config.toml
d_model = 768
n_head = 4
head_dim = 128
norm = "rmsnorm"
rope_fraction = 1.0
qk_norm = false
attn_scale = 0.0884
parallel_block = false
extras = ["value residuals", "hashed n-gram embeddings"]
init_std_qkv = 0.0152
init_std_o = 0.0186
init_std_down = 0.0
optimizer = "muon_variant"
batch_tokens = 131072
dataset = "wikipedia_en"
Each number is 50 + 15 x the weight over its row's rms, rounded and kept within 0 to 99. Layers, rows and columns count from 0. The size before them is the row's rms in percent of the matrix's.

# layer 4 MLP up, 4608x768, rms 0.087, rows 1733-1841, columns 64-127
081:71 30 71 31 79 55 32 26 50 38 51 50 45 38 39 52 59 37 62 47 63 41 52 42 47 65 48 51 41 59 47 45 52 74 67 47 60 73 62 44 58 75 46 59 48 28 33 63 63 26 45 40 53 49 17 73 53 50 22 44 63 54 51 43
113:37 45 69 48 57 66 37 38 40 26 70 77 53 33 50 79 40 31 43 57 70 29 26 72 44 61 38 65 57 22 35 47 47 36 30 61 78 32 63 30 28 62 51 56 64 45 67 30 39 70 26 61 37 56 43 61 25 54 51 49 51 63 31 33
112:75 60 63 58 41 54 56 52 53 45 35 43 30 48 58 46 36 49 61 41 73 77 83 62 60 83 49 56 72 41 65 41 58 84 58 41 44 60 40 48 53 58 43 76 36 43 54 33 40 37 20 24 37 46 40 37 37 64 38 46 30 65 60 68
033:51 74 62 38 46 29 64 53 56 40 46 81 63 56 38 69 48 52 44 45 65 44 54 61 51 30 73 52 71 59 46 63 63 34 56 44 59 50 37 38 32 32 41 47 71 65 59 58 64 38 64 66 55 51 64 22 44 61 48 44 48 92 51 57
115:36 34 28 60 68 46 51 69 56 37 66 38 48 55 42 31 44 29 57 58 29 46 45 59 74 45 69 54 45 36 42 74 45 52 49 50 52 47 38 44 45 62 60 57 40 34 50 63 35 52 63 66 78 65 38 86 58 50 34 66 43 41 46 66
122:81 21 48 52 42 34 46 20 34 31 29 58 26 59 38 44 36 52 37 80 58 41 39 40 79 42 37 25 25 35 39 42 52 60 49 55 39 53 63 39 35 59 65 42 43 50 46 49 48 65 31 64 47 40 64 42 40 51 53 49 36 73 56 44
025:49 49 37 48 38 35 45 53 34 56 48 37 43 39 65 46 60 50 38 37 26 43 53 20 25 42 75 73 46 26 40 49 31 60 56 59 48 52 75 58 54 30 32 35 58 61 66 35 46 36 66 72 41 35 51 52 76 27 37 27 65 23 60 71
139:41 47 83 27 50 44 45 48 34 64 67 31 74 29 55 09 68 31 56 51 56 55 30 64 72 44 47 50 51 60 41 51 70 42 22 83 44 59 36 55 09 62 71 57 43 61 52 40 67 54 37 56 39 51 55 39 54 59 31 52 69 54 59 36
138:56 43 53 60 42 58 21 88 62 58 72 48 45 46 45 47 29 26 44 52 45 31 57 27 52 54 67 58 35 37 61 50 41 39 44 56 35 76 26 45 64 59 72 57 55 48 50 57 57 53 37 53 45 78 58 45 36 52 57 85 33 68 70 58
059:35 23 44 53 24 49 60 31 37 74 49 31 57 47 40 69 31 36 45 47 66 66 49 34 72 75 37 56 50 66 39 43 80 48 03 56 35 40 47 66 43 65 42 38 77 55 37 67 41 42 45 49 67 24 16 52 13 65 73 37 69 82 69 28
037:41 61 43 64 53 46 74 54 55 64 48 52 32 75 34 36 59 54 45 58 63 63 51 34 44 58 51 60 54 54 37 59 59 31 39 51 43 50 60 20 83 43 79 62 39 50 79 49 53 67 51 32 76 42 68 58 28 64 36 52 37 31 50 52
072:36 33 58 29 70 43 71 61 61 58 55 49 61 54 30 55 57 48 53 59 25 33 60 52 22 38 35 43 39 31 72 50 51 68 30 68 64 40 30 62 55 60 32 48 49 59 53 76 42 41 36 37 50 43 33 76 56 52 60 44 54 65 18 54
075:61 51 35 36 69 44 37 77 54 62 47 60 36 73 38 41 46 57 40 61 59 63 57 42 29 55 60 53 54 41 46 47 43 52 45 59 45 48 48 46 45 65 58 43 69 43 58 58 19 43 36 56 54 40 31 49 49 66 36 30 75 74 77 46
117:38 30 45 59 55 55 61 41 43 53 45 28 66 69 20 48 58 24 25 66 52 68 58 57 23 50 72 73 39 48 53 22 62 52 39 76 38 50 45 77 45 48 59 47 52 40 63 81 53 54 39 48 58 13 54 61 79 59 74 67 63 79 66 63
124:48 58 43 50 38 60 46 47 24 34 76 49 74 46 35 52 66 38 67 46 68 64 59 32 58 56 70 75 61 21 60 64 21 49 55 48 27 41 79 55 73 55 75 70 49 20 40 29 42 45 54 37 51 63 32 37 60 32 53 56 31 35 58 68
092:99 43 54 52 53 55 78 57 45 47 66 61 54 30 40 73 65 53 18 58 42 58 41 59 35 26 29 63 61 53 50 57 47 53 31 61 53 68 47 99 63 42 52 52 34 45 42 50 78 18 45 45 35 70 47 34 54 72 51 64 75 77 41 23
129:53 74 77 44 48 42 76 29 65 47 46 74 84 43 68 51 19 52 39 30 55 81 57 55 88 53 37 35 60 46 72 39 28 60 72 78 30 42 42 54 38 32 07 57 59 65 42 55 57 24 69 64 53 42 55 28 34 31 38 43 39 38 53 73
106:72 69 67 36 59 55 12 34 72 59 67 58 15 53 64 34 58 38 40 36 38 57 65 59 86 36 47 33 53 82 27 85 47 20 35 81 47 23 46 78 52 63 74 60 39 48 63 36 28 61 53 47 60 37 61 56 62 75 33 44 46 66 21 48
137:57 59 64 49 53 25 74 70 59 55 38 49 41 67 57 42 37 65 15 12 50 45 77 45 43 45 44 52 66 65 56 52 62 22 63 38 50 57 54 62 54 32 50 61 28 44 34 64 66 40 75 36 59 58 55 48 34 39 27 58 39 59 39 47
110:66 55 43 53 70 48 52 69 39 44 65 42 37 55 32 56 19 30 63 62 32 69 74 44 32 55 67 34 33 80 99 16 53 72 60 54 72 39 30 38 42 47 48 40 26 43 49 49 43 42 21 49 63 53 72 64 44 49 44 27 77 49 75 59
121:42 44 67 38 59 40 43 52 61 39 44 52 54 53 33 49 62 63 35 58 46 47 35 34 50 41 51 54 45 44 40 17 47 66 64 54 68 51 64 44 24 30 57 39 39 39 49 36 70 55 27 61 62 54 66 69 55 80 78 49 24 31 56 35
114:55 57 64 35 73 47 30 58 38 51 47 54 51 64 56 36 49 45 58 40 64 63 46 62 70 61 49 67 66 56 41 43 40 56 60 43 25 54 40 40 55 52 25 76 62 42 27 64 70 38 34 51 36 45 70 46 37 35 27 57 38 37 39 68
030:46 25 70 47 47 62 61 18 48 21 53 60 53 41 20 57 74 40 30 67 40 58 55 47 63 55 51 66 33 27 55 67 56 31 47 56 25 46 83 46 45 51 35 44 63 82 35 36 33 40 58 46 35 20 68 40 30 48 56 39 44 51 66 72
134:74 70 33 43 68 42 45 33 42 91 51 58 53 39 45 41 44 36 10 42 41 18 65 61 54 50 34 20 69 44 32 47 51 61 90 54 71 84 59 36 53 50 27 74 66 64 76 64 56 41 32 69 19 38 67 43 70 42 42 65 60 71 44 56
099:40 45 37 69 36 72 54 45 46 47 72 37 46 43 57 37 44 62 56 75 40 48 39 41 61 51 21 44 55 59 45 60 42 37 38 27 44 61 55 42 40 53 22 62 50 45 46 44 53 43 49 29 70 50 48 62 19 44 74 43 42 52 61 52
085:60 76 38 63 28 50 59 39 73 62 55 52 36 43 65 42 64 38 97 51 54 53 50 52 27 38 43 92 33 45 52 29 62 50 39 37 71 54 66 46 56 57 64 54 67 43 74 75 50 58 74 16 64 63 27 47 25 77 45 77 64 40 63 28
102:48 41 55 43 60 35 59 37 44 41 59 87 89 51 21 69 53 50 26 67 56 85 58 61 41 33 45 21 43 16 32 28 65 34 42 56 50 20 63 48 49 19 46 62 73 44 74 22 67 63 43 33 47 64 43 42 63 44 56 55 33 50 56 34
089:34 43 48 48 55 44 69 76 51 79 53 32 37 46 26 53 35 29 53 61 50 55 51 60 39 24 33 61 23 64 63 43 49 39 41 44 63 35 42 43 37 38 46 41 32 40 53 15 45 73 56 71 65 50 57 66 31 36 30 43 52 63 45 68
085:56 57 45 47 38 54 21 32 38 54 37 39 56 44 62 38 55 63 70 51 20 27 48 40 52 51 45 48 36 59 39 26 63 64 60 33 24 44 73 55 44 38 40 28 43 71 56 49 53 27 59 32 61 58 74 43 63 50 39 61 57 51 41 25
038:73 38 31 18 33 47 63 53 48 61 68 68 37 54 29 52 74 42 39 53 83 41 53 44 65 27 40 29 74 48 44 42 52 45 45 51 87 53 41 43 74 50 71 42 85 17 49 58 34 58 46 59 26 49 80 76 49 60 42 72 41 47 46 31
016:50 49 27 43 74 35 35 49 43 65 38 85 42 52 21 50 38 59 46 42 20 64 49 48 61 69 65 59 99 36 69 73 52 62 73 59 60 52 28 46 30 48 29 81 44 49 41 55 46 39 71 69 38 50 47 41 57 43 22 43 40 60 69 42
133:54 62 59 39 38 55 48 40 78 56 54 40 60 49 59 70 38 48 53 52 60 28 15 66 80 41 56 57 45 47 55 32 61 20 83 52 43 36 39 48 70 61 67 35 56 42 42 54 95 51 65 47 63 51 71 43 50 24 19 34 56 38 69 68
132:38 63 30 62 44 13 46 64 61 54 45 63 49 67 57 46 42 46 51 30 36 53 70 46 40 63 52 66 32 51 29 26 59 27 44 46 63 48 40 47 41 54 71 53 67 58 49 86 41 57 39 60 52 38 30 02 53 50 45 74 51 25 56 50
147:59 84 53 32 60 43 52 58 39 62 68 50 52 56 55 48 44 37 49 57 66 53 55 79 33 71 67 41 56 58 36 48 83 59 35 44 25 47 32 49 14 30 62 47 68 48 61 59 73 60 56 53 63 52 72 60 46 74 56 58 31 46 53 44
131:57 55 72 33 61 73 66 52 53 43 53 53 57 51 67 22 80 32 56 63 48 35 30 66 43 60 37 74 51 63 39 32 30 60 70 53 50 34 45 61 28 40 70 50 90 65 64 37 64 26 17 48 56 33 52 27 47 48 35 46 55 41 60 75
126:50 33 54 37 72 40 20 45 83 62 16 36 46 23 53 34 60 31 93 64 55 32 49 37 53 26 38 75 62 41 63 56 54 50 70 60 57 52 51 50 46 65 27 44 84 17 73 61 51 28 52 60 58 85 50 37 51 51 65 39 49 60 49 53
075:60 34 53 69 29 26 56 70 40 59 47 65 39 42 33 68 33 61 54 40 18 68 47 52 27 46 38 50 47 54 25 55 69 44 48 70 19 49 47 52 66 38 54 52 54 89 82 34 66 40 65 44 66 41 48 53 66 40 65 11 35 61 42 40
070:25 28 80 48 33 49 37 58 37 64 60 30 37 34 58 31 49 37 66 48 45 90 45 51 28 68 79 73 39 51 46 50 45 67 43 76 54 69 55 60 89 38 33 51 27 35 24 59 43 44 45 45 50 78 67 39 29 79 52 62 41 56 55 57
142:44 90 54 52 46 61 40 54 47 47 36 44 48 55 66 46 54 52 85 54 52 34 70 63 29 88 75 23 51 36 72 46 37 54 49 53 13 33 67 43 78 42 45 68 65 71 45 63 42 35 60 68 42 48 22 58 28 40 43 63 60 64 53 20
131:65 46 62 46 50 48 40 37 48 37 71 62 50 51 54 38 36 34 70 66 42 51 54 61 32 38 67 44 60 50 56 43 62 27 60 53 84 52 61 51 39 19 64 35 51 55 48 43 65 39 85 68 54 54 21 35 66 57 50 23 52 50 54 56
131:37 64 60 59 33 39 66 40 63 50 31 82 45 38 31 58 41 73 36 41 44 31 74 58 42 59 30 43 48 29 43 30 47 47 60 53 47 27 54 42 40 53 45 48 61 49 47 66 48 43 45 42 35 53 67 42 55 60 43 45 49 61 59 67
026:32 42 92 62 65 49 83 65 67 61 45 60 29 34 44 57 47 26 53 43 54 64 60 71 33 79 47 49 55 97 44 36 63 42 54 60 57 19 39 61 22 66 34 57 47 47 63 50 54 43 19 44 45 40 52 31 55 63 71 55 30 39 66 49
083:52 57 33 31 59 43 80 66 32 48 48 24 52 72 61 45 50 52 69 37 64 60 84 42 62 60 36 06 52 36 80 48 53 65 42 61 87 73 51 58 60 56 30 69 54 48 32 29 46 47 57 71 57 51 37 50 76 45 32 57 45 52 41 49
134:80 36 53 61 52 62 55 56 36 59 69 61 32 28 49 48 18 36 47 68 68 17 55 12 39 40 50 66 65 57 47 28 57 14 38 45 45 68 22 65 44 30 39 44 53 41 54 62 57 36 66 72 59 38 69 66 72 69 41 52 30 38 65 37
031:36 56 53 60 41 30 63 54 48 51 63 70 35 57 57 25 34 65 53 29 60 29 75 48 61 11 22 30 80 84 55 35 61 44 41 83 61 70 48 48 58 71 66 63 53 36 20 79 25 45 54 36 23 25 68 41 50 53 40 56 36 44 61 63
109:52 58 57 67 35 39 61 35 70 69 42 64 74 71 61 49 48 36 41 76 56 61 72 55 41 25 45 51 51 49 15 34 39 43 45 54 33 24 38 36 46 80 18 52 49 36 41 19 74 42 44 32 84 49 49 43 54 50 27 30 45 50 51 76
117:31 59 57 56 30 43 53 51 22 42 73 62 37 33 51 39 56 56 55 29 45 32 52 67 47 63 61 42 41 52 73 26 49 56 54 30 21 52 49 41 44 65 47 71 38 62 26 44 53 23 52 62 46 41 41 37 53 60 50 80 52 66 42 37
102:83 51 73 35 43 14 56 43 28 56 53 52 70 46 46 50 37 52 62 72 31 67 41 56 69 42 42 57 53 47 40 55 57 51 46 52 62 69 69 65 46 46 68 46 48 64 47 44 32 50 42 63 64 47 33 51 44 38 54 34 52 51 54 50
127:32 54 28 26 44 36 54 45 34 49 45 63 43 53 40 48 91 57 48 23 53 54 54 65 59 51 53 41 36 56 57 29 55 51 35 46 71 52 42 41 38 41 43 34 54 43 60 55 17 69 50 37 71 41 80 55 55 51 66 61 48 36 76 50
122:30 62 55 46 69 20 53 34 33 32 59 47 36 44 27 57 39 46 74 63 27 34 26 28 69 40 40 69 46 41 37 46 39 42 75 27 43 26 38 46 55 49 64 83 73 17 09 64 60 21 33 32 30 56 59 31 62 32 51 61 47 54 46 54
120:34 48 61 63 42 42 97 62 40 52 29 40 67 54 44 67 28 58 70 51 22 41 61 33 78 60 42 58 78 42 39 53 51 68 36 60 86 42 48 44 73 53 22 70 27 47 48 40 51 44 44 61 50 51 37 30 46 61 60 33 46 41 79 62
055:53 76 52 32 48 37 52 46 52 60 59 31 19 42 27 25 71 52 45 45 60 67 56 59 67 73 62 12 74 47 52 40 75 06 45 51 50 37 55 38 16 50 48 54 45 68 62 48 74 45 40 57 55 36 47 64 66 43 55 51 50 57 30 29
013:34 81 46 45 59 53 43 74 37 73 31 38 64 60 50 28 67 55 55 22 40 41 43 51 49 48 62 47 47 38 51 47 40 52 24 20 87 58 46 58 58 41 30 49 42 32 61 56 33 50 47 34 40 47 41 41 24 54 48 53 53 43 44 64
103:80 32 47 12 41 35 43 46 39 47 47 51 43 60 62 53 38 44 71 62 39 56 39 48 60 54 79 61 76 30 82 39 47 37 33 61 61 38 45 55 64 65 58 37 47 46 46 71 57 53 46 55 67 49 74 47 39 41 12 34 59 70 35 37
068:60 29 52 61 59 61 61 50 33 67 46 39 47 59 54 60 37 21 18 62 59 31 52 57 57 55 61 54 67 70 54 56 41 49 33 50 27 53 58 47 64 62 30 37 28 53 60 53 32 58 43 82 51 46 55 49 69 34 57 78 45 37 28 43
100:60 54 66 56 63 35 41 08 99 54 52 39 45 30 48 58 62 61 59 53 60 28 35 61 49 78 55 37 42 51 59 29 35 47 60 47 55 53 74 47 27 57 46 65 47 45 67 73 37 77 66 67 47 61 66 67 40 93 46 39 49 45 41 48
112:55 38 42 31 25 43 29 37 38 19 85 55 57 32 43 63 54 29 70 26 33 57 37 63 53 53 51 53 53 62 54 57 67 55 37 47 40 49 86 49 47 59 32 52 26 55 45 30 41 34 48 67 28 53 53 52 58 35 43 19 39 63 40 79
134:60 10 41 71 43 41 76 45 39 70 50 52 67 50 51 32 57 56 38 55 60 28 58 38 77 56 51 73 66 67 54 30 34 59 44 49 83 28 42 37 59 59 25 62 41 34 37 54 34 52 40 58 39 29 43 33 29 43 66 55 73 55 21 69
038:76 14 38 75 79 60 34 62 44 46 42 45 53 38 57 52 24 40 61 59 47 38 37 48 46 62 43 34 31 29 30 62 52 49 56 46 62 32 63 55 19 36 36 54 59 30 78 64 13 71 58 59 55 32 40 77 63 44 42 33 26 61 75 46
137:49 53 60 57 44 65 51 54 61 44 58 52 41 51 56 38 18 44 45 48 45 57 64 41 74 82 57 52 54 46 56 56 66 91 71 66 29 42 31 47 33 70 53 37 61 37 53 53 48 42 48 65 45 74 70 28 66 60 45 56 40 61 40 82
110:47 51 75 59 59 35 36 53 66 73 62 64 48 51 36 42 65 55 35 38 12 47 53 42 61 18 41 58 30 76 32 61 53 68 44 45 45 24 54 53 39 51 61 57 51 54 34 50 47 44 46 27 66 71 38 60 32 68 33 78 43 26 37 49
066:56 37 35 22 60 39 56 53 43 50 47 46 46 32 50 45 44 66 29 88 33 22 25 65 62 62 21 31 45 41 37 74 30 46 36 69 46 58 13 66 30 38 66 44 48 37 62 35 45 48 44 29 46 33 69 27 20 51 49 55 41 71 30 49
095:41 34 51 47 44 52 42 50 54 47 45 59 70 55 37 53 38 45 37 64 39 64 64 66 66 57 19 57 56 71 42 61 27 40 33 48 56 58 60 45 66 56 46 59 62 47 41 64 51 31 68 46 44 22 47 48 35 67 41 55 27 69 24 55
148:67 28 41 50 38 34 33 45 53 54 51 63 49 43 38 29 38 55 45 38 51 22 67 61 54 39 50 83 67 25 67 81 24 68 38 34 46 76 62 48 44 84 75 50 24 54 64 89 70 34 64 41 59 56 40 50 37 52 20 58 79 35 49 57
127:28 55 41 73 58 54 54 56 49 60 51 33 71 36 64 32 36 65 37 50 39 11 40 46 63 46 63 55 57 60 39 39 43 62 50 32 64 59 47 59 66 50 35 54 42 48 65 63 36 40 16 59 37 53 46 54 28 52 62 72 51 62 65 78
097:55 53 31 38 49 79 52 58 49 64 53 54 18 53 62 73 47 39 61 64 49 60 66 51 64 52 34 61 63 35 42 55 28 23 46 74 64 36 61 59 63 55 50 72 46 53 71 31 50 44 45 29 56 14 75 66 59 56 55 68 67 38 60 67
024:27 38 54 65 37 40 31 53 56 45 55 38 59 32 55 52 62 40 44 62 34 79 71 60 50 56 44 66 43 14 59 53 81 51 65 52 50 46 25 40 24 45 67 34 57 70 46 53 50 39 51 44 55 16 44 45 46 42 59 67 52 32 51 25
029:45 60 67 35 88 21 68 46 49 51 23 48 45 63 32 50 35 58 30 50 66 63 48 70 41 09 53 52 60 47 27 49 54 56 53 64 55 57 71 45 48 48 24 38 53 49 45 67 36 43 66 72 66 63 50 47 60 61 64 47 35 55 55 34
095:45 35 57 38 60 48 18 56 29 58 75 67 55 49 49 40 43 30 37 26 32 47 40 45 75 77 74 55 52 66 54 37 54 44 45 56 20 36 32 59 26 48 50 89 36 55 50 57 61 53 64 60 27 34 83 69 39 44 46 35 56 59 77 70
140:61 43 33 64 52 74 57 53 56 46 35 34 73 36 64 68 25 24 63 55 60 42 45 39 69 40 44 48 51 34 59 62 48 65 47 28 56 20 03 26 67 56 73 59 31 44 48 70 35 40 43 26 66 61 50 76 70 61 33 48 70 65 60 75
125:30 51 71 60 36 35 42 65 40 23 43 57 47 36 70 43 49 73 26 51 42 69 83 72 51 57 24 83 45 38 03 47 48 36 29 17 30 52 24 27 59 31 48 65 57 71 66 44 48 60 57 56 59 54 40 40 46 30 81 38 43 63 56 37
033:64 73 46 41 61 79 25 30 44 41 33 64 36 65 48 60 56 38 46 34 44 45 32 52 52 40 51 21 47 69 41 67 77 48 67 70 69 42 46 37 62 55 38 54 55 61 57 36 47 33 46 51 75 69 37 53 58 75 59 36 39 40 47 54
083:65 42 38 73 29 38 23 54 50 50 42 64 46 61 33 51 49 55 75 30 37 62 28 43 50 35 26 61 78 55 38 38 77 66 43 52 49 72 49 63 48 76 51 70 69 33 68 56 42 35 68 72 63 57 51 53 37 73 67 69 30 31 40 68
040:55 50 45 62 44 41 51 58 47 53 35 25 28 60 35 49 43 58 71 58 29 49 22 41 46 59 23 56 64 31 06 61 53 50 64 69 64 56 62 50 59 44 43 33 70 31 46 80 61 70 46 34 35 42 51 27 75 61 72 51 70 59 44 29
131:22 59 39 71 89 51 30 45 73 36 74 49 45 79 66 44 19 51 65 73 59 64 39 62 58 50 41 40 42 44 47 60 43 41 53 42 41 53 44 63 75 39 66 50 61 57 38 73 71 13 44 54 68 59 42 35 27 45 58 42 44 01 51 31
112:61 56 54 51 37 55 57 41 99 47 41 68 63 65 43 30 42 53 28 53 76 31 41 62 56 51 52 57 59 67 23 57 46 63 59 74 39 66 65 47 59 58 55 34 49 62 43 72 49 49 13 74 25 31 36 60 57 25 35 53 16 46 32 57
120:32 40 31 67 64 48 50 56 62 43 34 63 74 48 43 44 65 63 51 35 26 44 60 42 39 77 44 27 46 47 59 55 28 52 31 55 63 46 22 37 30 64 53 57 48 32 45 62 27 76 43 47 63 40 34 34 33 63 41 65 53 46 43 45
135:69 45 52 53 49 63 67 66 25 48 46 70 34 34 56 58 63 65 51 44 34 27 73 73 71 74 59 37 61 50 45 35 55 49 34 68 36 69 37 38 50 33 35 44 62 60 63 60 29 49 31 52 59 89 51 73 83 71 46 43 44 33 76 47
087:56 54 56 34 45 53 58 50 44 45 71 72 64 31 31 61 63 86 63 60 43 69 61 50 55 51 57 57 72 41 84 50 35 51 46 47 38 48 60 74 74 66 37 93 58 44 42 60 59 35 57 19 47 49 56 59 52 18 55 57 48 53 53 89
090:38 64 40 37 71 36 47 54 30 63 48 51 39 46 50 42 59 65 47 43 49 25 49 50 59 46 44 57 37 33 42 72 62 30 48 68 48 55 64 58 66 57 43 41 25 58 30 33 27 59 83 66 45 25 74 66 31 50 49 53 26 56 52 28
038:38 38 52 55 59 31 59 39 46 56 24 49 43 59 45 41 67 59 58 44 54 55 55 75 58 62 25 32 62 71 23 45 48 27 19 56 17 60 28 55 52 82 16 59 74 57 51 74 55 58 39 45 49 46 66 31 68 18 48 52 34 32 46 56
152:82 48 47 44 52 52 13 42 26 56 66 66 28 43 70 50 40 45 30 57 49 64 50 24 36 33 53 68 30 68 43 63 55 66 54 60 32 55 51 13 75 20 28 47 66 82 43 54 44 43 35 36 31 40 43 51 46 48 09 28 69 25 39 30
083:59 54 60 00 41 37 47 54 46 65 38 57 45 60 65 70 66 53 17 58 42 54 32 54 60 61 74 58 51 37 59 46 50 45 48 94 43 39 44 49 33 44 42 42 66 41 40 56 36 54 50 55 18 43 35 58 40 42 49 46 30 60 41 35
062:41 49 44 52 38 46 31 81 66 60 49 73 30 63 49 71 55 38 64 54 23 69 91 55 59 53 52 60 58 41 63 37 10 53 48 51 64 36 52 11 48 00 57 48 54 44 36 37 50 54 64 34 43 62 30 46 51 55 48 48 70 47 28 61
106:89 47 38 40 42 53 44 74 50 55 73 58 72 54 49 66 21 52 87 47 36 36 45 53 52 58 34 57 52 57 42 19 53 34 50 39 64 42 62 60 58 60 91 61 27 23 42 54 49 46 78 49 44 53 43 28 90 57 56 63 55 49 04 53
135:47 55 51 60 48 24 75 55 47 75 57 46 56 36 18 62 37 61 58 79 86 33 31 47 62 39 30 57 58 43 38 38 22 39 51 63 71 47 76 68 46 59 62 53 32 42 83 59 24 54 73 47 66 50 28 86 58 57 43 55 84 46 61 37
122:81 51 46 56 57 58 39 26 60 49 46 41 47 69 52 43 47 43 44 70 64 34 62 45 40 81 76 66 51 39 83 74 44 31 74 66 39 35 79 33 36 44 52 74 49 48 63 44 54 57 37 33 29 48 27 56 29 62 35 35 49 54 58 61
021:54 51 80 90 55 77 54 75 41 35 32 08 49 49 69 33 79 37 51 66 18 42 37 51 48 57 70 60 68 53 68 29 29 44 68 45 58 27 57 51 62 60 35 75 55 26 63 48 41 59 70 64 38 70 64 48 54 70 46 56 39 39 56 69
113:45 46 61 41 34 53 66 48 42 74 66 37 49 41 51 47 43 52 66 48 03 58 33 46 66 53 41 50 51 60 44 66 50 66 26 26 74 36 46 60 33 46 28 74 66 47 45 48 26 67 13 71 36 42 66 27 32 56 51 42 36 61 55 59
061:45 69 52 23 14 46 37 49 64 44 69 44 70 36 34 71 54 26 63 46 27 47 43 40 56 71 70 73 47 70 38 22 66 63 38 13 35 58 44 65 61 64 55 44 38 54 69 37 58 41 43 32 64 52 39 51 62 60 41 41 27 52 42 65
060:64 26 50 72 37 22 55 23 46 67 58 66 64 23 65 44 54 52 82 63 60 52 59 56 55 49 50 61 42 63 61 42 43 44 58 63 39 30 48 51 52 54 64 42 55 58 44 61 50 46 59 63 56 71 86 61 62 48 47 54 63 85 69 42
133:58 55 59 82 62 76 41 77 34 49 48 46 41 65 57 61 60 36 65 36 40 49 54 56 51 35 33 35 51 75 28 48 68 64 50 51 45 50 63 34 54 51 63 62 69 53 57 44 57 43 71 49 65 47 55 89 34 55 54 47 58 52 65 51
135:55 65 68 62 41 44 65 49 26 38 58 37 67 48 32 32 47 41 67 49 40 60 48 42 71 51 59 21 53 31 62 46 26 33 62 44 33 56 55 49 25 69 22 52 60 40 59 66 57 38 51 41 56 61 35 59 69 40 42 41 32 42 33 78
112:57 60 46 65 42 64 50 62 32 49 46 27 49 11 42 40 46 80 52 50 66 24 33 53 61 21 35 33 55 55 75 47 48 61 51 66 43 49 46 35 46 38 37 74 39 53 49 24 40 29 49 51 24 46 54 36 42 12 61 36 42 73 37 22
065:34 56 45 66 39 21 29 59 95 65 49 61 32 59 34 43 65 54 33 51 63 57 49 50 66 59 84 70 49 55 50 77 37 50 53 43 62 51 52 28 49 35 40 24 74 44 56 51 29 35 50 18 63 44 56 73 48 62 47 51 47 53 33 59
134:50 36 41 63 43 48 54 25 52 35 60 43 32 43 13 65 41 23 60 41 58 52 24 51 31 51 33 49 72 38 42 60 28 46 54 49 50 56 60 66 54 37 39 67 43 67 47 48 41 61 41 37 61 42 62 50 49 24 35 55 30 21 58 73
100:57 22 47 51 38 55 47 31 69 63 47 65 65 43 45 54 47 38 77 54 78 47 52 66 39 50 73 46 64 37 45 38 68 36 34 62 48 73 41 54 56 73 72 82 63 42 64 54 21 73 53 51 43 25 66 67 28 37 75 42 48 62 54 42
094:36 48 63 59 60 33 38 22 39 63 42 28 35 48 49 31 45 46 50 65 26 42 70 34 43 31 53 76 50 57 62 47 56 49 39 53 51 81 58 35 40 44 58 52 56 53 45 55 56 62 49 24 59 50 33 46 21 63 31 57 73 52 46 50
048:58 67 52 51 48 36 59 73 64 72 69 27 57 41 22 61 76 42 62 50 30 50 09 47 46 35 32 64 26 48 56 36 30 23 35 46 52 40 56 50 38 40 53 46 48 68 74 42 36 17 49 65 49 60 51 42 79 48 75 40 54 40 52 39
098:51 46 51 53 71 30 41 62 53 63 32 77 78 54 61 45 74 42 46 59 31 89 36 58 64 31 41 69 49 56 48 48 57 39 65 53 72 54 43 54 60 55 43 37 46 69 43 54 47 56 60 69 68 14 58 51 23 28 26 51 44 63 65 71
041:56 39 65 47 71 66 62 47 44 62 38 40 48 39 63 69 42 19 36 45 63 26 60 71 60 38 57 59 45 68 44 50 60 50 65 52 09 34 36 34 42 74 66 55 29 63 74 52 27 43 28 37 54 45 49 55 54 50 46 39 49 74 66 32
148:24 33 64 51 53 39 33 64 74 55 48 25 51 48 52 50 58 23 51 51 60 42 46 62 42 47 66 41 56 74 27 46 46 37 73 42 62 39 62 57 60 58 43 37 82 57 48 25 92 68 67 33 75 27 33 48 38 55 54 52 60 42 55 56
106:33 64 44 50 47 41 48 57 33 50 68 33 33 65 57 51 45 56 22 47 58 58 36 55 48 32 44 69 52 53 73 29 54 55 30 40 59 49 41 35 71 31 46 31 32 25 45 27 55 77 30 75 59 37 57 55 62 43 67 41 31 37 69 62
108:53 69 45 75 66 50 55 41 45 52 68 46 81 52 75 84 62 43 36 59 40 52 79 40 65 44 48 58 58 61 61 03 50 56 40 56 32 50 44 40 47 41 54 58 44 36 06 43 65 18 41 51 58 61 73 46 46 55 44 36 50 37 66 44
020:65 52 35 48 54 57 47 47 70 35 49 68 63 72 23 52 40 66 48 64 27 53 40 66 47 55 60 40 53 24 85 52 54 80 46 32 46 44 31 65 69 79 86 60 67 41 68 45 47 42 58 42 51 47 50 52 42 31 41 84 59 42 69 57
140:38 56 30 29 38 69 45 41 67 54 43 56 44 72 46 54 59 27 28 43 56 70 48 40 54 33 67 28 57 63 63 38 47 75 56 37 59 57 61 45 88 49 49 70 38 63 34 37 65 52 51 48 43 39 43 43 55 49 61 42 45 70 34 66
029:52 48 55 35 55 38 49 81 46 79 54 20 47 45 59 24 66 55 66 24 56 66 59 54 33 60 53 50 59 34 11 47 65 45 25 61 54 38 27 79 35 53 53 24 21 49 38 56 78 57 64 44 32 39 67 24 44 37 68 54 41 42 38 43
138:26 50 40 63 35 61 58 37 56 46 68 88 59 68 28 48 80 34 35 33 62 66 32 70 52 53 53 35 55 47 54 46 57 50 87 46 50 61 21 38 62 36 58 51 62 37 58 61 46 64 47 82 64 64 65 73 42 60 69 55 21 54 60 21
082:78 40 68 46 40 66 64 59 67 57 41 30 43 48 71 60 62 53 74 64 65 72 47 62 56 67 44 46 83 34 44 35 61 60 62 39 35 37 42 43 47 59 53 28 35 31 31 73 74 41 68 38 50 63 44 28 57 64 21 21 59 30 64 51